Weights of a small transformer language model: capped logits.
Each number is 128 + 32 x the weight over its row's rms, rounded and kept within 0 to 255. Layers, rows and columns count from 0. Numbers have three digits each. The size before them is the row's rms in percent of the matrix's.

# up: layer 8 MLP up, 896x256, rms 0.164, rows 88-171, columns 224-255
# down: layer 8 MLP down (transposed), 896x256, rms 0.179, rows 88-171, columns 224-255
up88 098:145114130170126094168077089062130121159084125168167151161146188131145145122086092119105143180111
down88 102:201121100126137094230136042149113129043137100188111141104103118125137143152168118144170163111149
up89 099:172142102117157112136124135146129112119117099104130112186094180129114178140113135097096062145067
down89 103:151108132149072138131143127179137158155132169134168137110119116160119201176166155179136165153167
up90 099:178191146162139152117080153096148136166129103184101086085092124122152115208130037105131109058064
down90 096:166148151144118142173213108064201133125140147113157116150140116126085131093159174077190148120175
up91 101:172099137197188087117121157190086154141127133110122119112150073102140161125128056117146153116107
down91 100:103136144068082159150091173084062179147128105127134122171124212082113141105100122140127155106140
up92 100:118114105134152143124054119189063158123083181163133070144153161151118193163169106174088129214145
down92 100:107093147136098153123143111139129157145134146088157161163114064132177113096136171080165099088120
up93 106:073177127107163224088051118122100137192114103118133092096147101096129122120132117102079155111090
down93 109:142197150110125131123120043132124106078042146145149114145191111114145119128154120156117138104134
up94 102:145098099137093169140130095129174075087107205102152080144175126113144112139138144097150081064140
down94 103:102149163132095074170133115122144119073137146147134103103111185158146108132130099135091199130184
up95 098:119127135153155139148159116092195072119137129178077084100115123151151141082098165148120177123111
down95 097:072146110089150160107158142118177147084132132071128114149185100178085117117125097163119120098157
up96 101:168108134195097094124173150129163132127149111137161094132138140118152176121100092139180133170149
down96 103:136133120138088106095092161107073145150090125104168123144148059145107108111138185151139100113140
up97 102:138169163122133091125134088124094091144212149104096131123201100192101113152120107118106126139128
down97 098:134143124158148071186118070114104113149142175141134109094122169084151125104098156089139088158119
up98 099:105082129148123121173172116114135144122098146121132068076206118070116160185116120126178170073133
down98 104:120088034129122184118076163137137121151113119088123117117094153125143113105132118135147176194123
up99 107:155151164179100113086103130091090106077114142101183146151146134116133082093166130155155148186154
down99 101:136118138092154119151150177086119084131129058142085112120174176123146126121106164059115129079157
up100 099:167150125120136170207088119100124177182148159142113076085110136080123080122107087129088164127099
down100 101:138120089146091120149161119140104155163129103154136121160136160108185042118156107124134076144135
up101 099:174080124133105132110127105081156133128133093152081060122170193150125166102156112187174147109090
down101 099:121119141080052118087225104129134124115126081159121123183128150174167096138135116122141110115168
up102 094:127112097180109072109122149064148099097117135081141066158124088186124185171093181125123127164138
down102 095:101098105121163133147088093133132153149149115111035159154098121079051117043089118121138156067115
up103 102:113114140167157131102176133131068055126148095112099108161120068154090179155133152103134134098168
down103 102:107143169116093107066141123147116154153138060167157069141144221220124094127183120134152159181128
up104 102:118163168126144174090191093128123103113179069182182091145139081129104120101098154138134154099206
down104 094:154117039098144096133120187117127148137053125129151092138089108133126088104099133133125176065119
up105 106:132112132092148125143193181139122103165044125162093157147155118068112190172197157105088094172129
down105 111:174139130155104095121067190083151153107123115137086048127144112101112123140124102093135092083111
up106 095:155125158094109122101083112112172106164168089120160187121182196157184159115056191112042090130126
down106 099:134077142091177114175081113122122090104128174165084080173108147155120148099139126111111131121112
up107 094:081117120105171150113132112112121129122166171091154117155168139129157130155143093143123158045162
down107 092:113116112091129168164102140119071058173124134115157031072158111106089079064114107136089145109099
up108 109:128106103159136180144155123133131086150149128086077125114155160094131114043094152160129126153155
down108 112:162195107061125102162132107146191123156091063134110121094130154119109143096139057128179144177155
up109 096:122096101130201145145162108110176097166190140107146120121129164167125131104157106155117154126175
down109 090:119121182095118123119116135091125109129135162184126151105166099108157104143149109153117091103173
up110 103:124108202145134152207108152120130109187115119139108136159129160186126163137101127125173109128109
down110 103:150069163167150167154111088178200136162086072128142146167168139113027096197147125137096097131165
up111 099:149129158130176169142088106129104158172111127140202145135153143160162170123089120129148136163115
down111 092:111122078089122118136149174165149083069103085085106093172107127109112138151059157106135165129169
up112 099:131119104142116135104126128152163160159102104102106103136112146119122119102168140107118117117135
down112 100:125123134107086091137106137194088137162112138183099097075234120129119185111119127122121115142080
up113 092:114181141149122129088139105116113132124165134168104120048112101120187106094147079138049157185079
down113 091:118123080159162070108100179132179077141071156118149134133114154110128175120145078177146086117170
up114 101:103136127140141156102140133173110141107144137120166112123136142187155130132143119059117081174210
down114 104:050147050096111117148160138104123132138148132116133131140128108156176166176135212134105128112132
up115 102:107103123139124118188094170143168134141156124118097105140125141173174132107069079110078146130147
down115 103:161148220117128093125084132099160104121152151112119141133085133191136141092154102122090116157161
up116 098:106199104106144171090109057108126142142143141141102084098103128099180112183101068155128140102100
down116 101:108148101101166146120109096126161091100144156125151116103147108158143080128130205155134082104186
up117 103:068104158121191183129071158150152107140122170107128104205138116114132169135127191155095144104109
down117 107:149130125137106112115121149163092121141133182143097138118129095121096156196147083107203145103128
up118 102:133144101171152175169118087115150071083138152084098094153233106103149124169116142118126116151188
down118 100:146122136120115111155115197127139126149145126096110172130137113092136105152161129145161118100197
up119 102:092164072161129149142169136165143122160129071153138117176116168092141151118138144111060083097153
down119 100:092181078108150130153117152173128153136118154087098163119078111073132121131113136130174099067065
up120 100:127162124147145129155099102177105144090131136114097119122148158147110138149117114053054203136137
down120 099:120127154142156136188212131141093127111140120144101171105087121136111083110077193122114114120129
up121 098:088130081182142080065113149108123160167167146111161143120184138138173155157103093085141133188080
down121 104:139176094084123117091158100139148133082145134113083089139118110135142103153109158132196106068193
up122 104:168166052171122210138107189169146157123125137147100081178086155135116107127095091114137141140123
down122 106:185065152145197105175085150140130168094100100093116106184134107153162172088141136151121144145174
up123 095:147105111145158084098114170108126198135074162169138100173102055179146162173125114113133111128115
down123 094:128113112106122136134096187134152142109145075117114157142122135175060163107082136167153189121075
up124 092:149204119147111123108103095118090098131093108096147092146119164122125110141122126172106109118150
down124 095:123122138110094095039130099142168120143244141088107157150082156112067104093140218166087096111121
up125 108:123136149098133172105105116180124070112116115209110122125142121172134108123147153119106084162146
down125 112:127108095233147129112106066148049079086130036138112073160104146101140125097115116106173089179111
up126 093:047121137111096158164135054103107164182149127093137130096179111088171148158144063144119109119140
down126 092:132154147145073166101086120135180117099102126172109125157133161151075049131159119100136129167155
up127 106:107103120123137130144066163191042120143125054093120113128171099146150114145150057134129123153167
down127 100:098161118100123096106151126153124134143127081137138202139148102078176120144192126099145097117123
up128 100:149107102161095109149138139110119154084134111180133105140141174181159126128168141107121206135143
down128 106:124069120063151144058108106096155158185139127130074157156114145114137189096128172121118118161136
up129 105:041087170151127058080149150113201187078155178120124097135135046137098121119123144141110109109114
down129 110:190152133127118139124122185097155157174111156134180097174132139097105137120103147126130133137110
up130 094:142145143111123118154077122159088121133174161095132149182128148131111107101073054149127105089093
down130 094:134144123180125176105146153116117116113097101147097148132100111166157120138126119127134066115126
up131 098:146176150172135134144176058166119106143160172113184163079094100120149106130141116140065136094133
down131 094:120146156133142176121097178092169167140125123113178108161101097169088151130106167154121124139091
up132 092:162160130135131118144112098182172099126131131137095160110166125135124171136147195082068049152092
down132 089:122091164105166103118092116129102117065077123112144160113113077103091101056174138175188130155124
up133 102:111112140131099077161109062119149129177180142133143163139093075066154131162138136087101162204157
down133 094:173162117176116090142175111071133133140091163127138116137108154123085125128127117111067157144041
up134 102:142157133107148094143124150119123127117176109132093129112084123115157203136098187147090136155159
down134 097:127115168124132166187096067133116126131141192120119123177132132135084113104120140160095193133050
up135 102:146129150113193164127103105089086186166174097070128012127168098187137097046080134132117140116109
down135 109:168120092144045156134121124113103132106123116122158137120165140132154113119125080111121198116076
up136 100:080163150156159156071139102106140103177118124111133088131131139148136152111108220107116139097081
down136 098:138106199121179134128115098189150160114151143218145129025135106111116146127109102119152149108140
up137 100:132130131152072091141128104125097149067117105159190136116165154118167179137071106120142131106179
down137 099:000135090128126099113117123196131204154134139118136146138131084134095089117147075132094143066057
up138 094:180116130181117094133140083110109141192130131102103131143209125138094073189154095084168148172110
down138 091:111160134114163135150136076232116169111143133109094146093096084137147112110094162167094122142086
up139 105:136158093116144116141111162157174082123127196131124105118091167167139132133112125091096179176128
down139 112:131134097115095146074157137136135128146150150124133123159118156120080141162140121138168096143097
up140 104:130144092147125089122129086132153139135082154166113144145150117129146128119170092161113153149173
down140 097:154124128109159130123098166068106128091079123120128126167122076078144183131174131124132140096145
up141 095:136126108069165101120172097133127128118073090144144144159131108155111151205140115127055176107098
down141 094:136161112098144152145132080059143111155101121132168114121157128152100096095112117122159119136167
up142 095:122129169138136141082133103127080119138111110175131127123153202145149174104090127127091159161171
down142 097:144151104159105046120150184124097153101114080136105185161110116099154138138112190104141141137113
up143 104:108124146182137101149130199128134127091171131141201086204100136084139148140113135121127153092151
down143 102:061089163121093126089113196119159146116148101152072167176128122135109130093162069120153065153105
up144 100:127102121184166072146095142120150141141129131133165113156145170212120138114182157149145179119166
down144 099:098122169111164112181080156160072120145160165117136135072130123119128093145126113150080158118121
up145 094:095172135168131116120158101167085092157156107093119099183129147158145152110078139130092122124122
down145 090:112112097191088107152087134125212106106127162154182126110098136155121099137127115138133203255057
up146 096:142109123123096184162115137112161135132144082198051131103164109127144133092105046160115134048096
down146 090:149105190117157140178206146075181093086125129094120095121139132192117151107141112111172157187162
up147 098:212129115074148114144099114145114163109125146173160101150139116137143143127118079178113158139141
down147 101:170145111143180128078157082145139095107124100131132116164126142114116110171158080149125147156110
up148 107:140120111198045075130107101126187108201162129166157197124187104051115075080154147122160125154148
down148 111:202112138123081071089125165127154125149168108130155122077157079142153085193119131107072153136214
up149 103:128091088122140080091078118136120106166103154083092118121105106075100143093150123140075149130105
down149 104:158118094202091096115086169122128120117123116132052113130081119113112137126089140127093117101106
up150 104:130131133097163149147094085061158127187195127171148114103127097030073138147148116085109166147130
down150 101:106134111133136110169109156127104143131120107112113196099183174075075156143132175144108164149082
up151 101:110137099138165139134068131115102131133126123186118107072088074182153126152173075103106136126114
down151 098:080093105173111118107116131200101149064090109123113129133114117115118122051109140126129115142126
up152 100:141065128133138133129107115133225143088109102188102101106120076202215113137107143098100102184166
down152 103:120145033083091110145067114136091136127102100123117156088128161096173105148109156119131112128101
up153 099:118110159103135118096158098121150118126136055088124149120144165043140117138159087111094145070142
down153 098:079128133120146145084118100113104119061094147153160181153109231112097107127144167138136131123153
up154 098:088125132162152101088100125070136133163110093129139141166124115100159138177114153152106159105161
down154 102:096127078177141107145118122131126127113094171122043099106104062117041081088088106188136102150135
up155 102:083132133112189164129127155150182131130160134083146081121140172103175164150122146197123112107148
down155 099:140116077083124100135150143164141107139062111149091122082081152149100142053072133060060167117130
up156 101:163069126158124133137120113073120184077074101125116164153074183115190092133079107106125077122011
down156 093:135129133095142168139150137123118148111140160096098085159132134140115130220115086142094125147077
up157 102:104130139113143100087108107151152128108186149163095108101118110107111061145156176093136073128135
down157 104:129128118097128128181141097133150136159193167140140134106119132143139178055160103154145169093164
up158 101:134171163189080134120101137155123084150187150125115175131149085184147125119086073132144215136157
down158 100:116086150152128168108157155120110118166149189083128139121112146124106130100160101108135124166074
up159 096:090055138094155163135105151114081140148167151150114074152128189109123145110148071128092142174146
down159 097:089135176125178136165086140204124155168143099150145137086135173112120149156174069148113149150111
up160 103:179114071127056096114120106114108123110118170098040084175119137134118131143113168106153151158140
down160 099:136075117127181091122153133155165127119130110080085124118111047106190097111143150089148069086115
up161 097:118112137120156152142137106171093209106153158163106122103153186165130119115046099195133109131159
down161 090:123162102110083113151124105104189134157172059117121113121134090071107081132125166096112139136153
up162 104:168145157078158155128102127102166090103137148133129120127201154097147127141121093153111129144143
down162 107:081078125155154126107139124097099101157119082119080166121118186157104117077116078090103155102147
up163 099:147168114120155129216087146147130150162133132128172118144184179083120133177143091108127102105116
down163 104:117038144105099110141129131168123126087147140153160106136131065114094109133157142130194176131143
up164 099:103096126102138199134062130078156092111135112146173172098150136133121123110133156088125112112103
down164 100:125112109072139133103168109118077116153177134120054106128154152059172109096172124084088196163146
up165 098:152129110112164130135114086115130159148129149107155153133081077128114126077118101131115160151119
down165 096:122156123086133137085166100104102173093141142143080149089110039134178105120112109113140119099050
up166 105:087130122094112075174078115106122112148146116175121080123072122144113094079171100090166116089071
down166 102:167159153124206134171145147113125130101135127100148115145123139146085100153091091125139134150131
up167 107:160084106115083126075086108119103123098152105144160150184139135084129134123097189121116100104119
down167 100:075173115189107145191104128132150132117146082156166075128114090103096076122168120128128097100108
up168 101:151152130103098168140166173135151098129164096136146107114155118125111089147183165131141171153134
down168 106:142112085109139161106183154148169143098171139132134063098146127124061139115155079112100131119102
up169 100:108145125127055082143107094128098118093141099150195141186130118116166110160101106095056114155113
down169 099:145107117141133160105126066190101187123136149127183092144142114150186150082120108109113133177072
up170 106:166117173137133154135082138094125126064140109125145184111096072153137131079131108132171154109129
down170 106:113125055099156144115151172118107145206171088146106112098150119118169177143126130083173119141161
up171 099:128140094109032112117155173107190081162091202136144057128107140102145164077107068072129140109162
down171 097:104142080144162105134134202148148170163118124117235177133173101124112151049143149117131100147145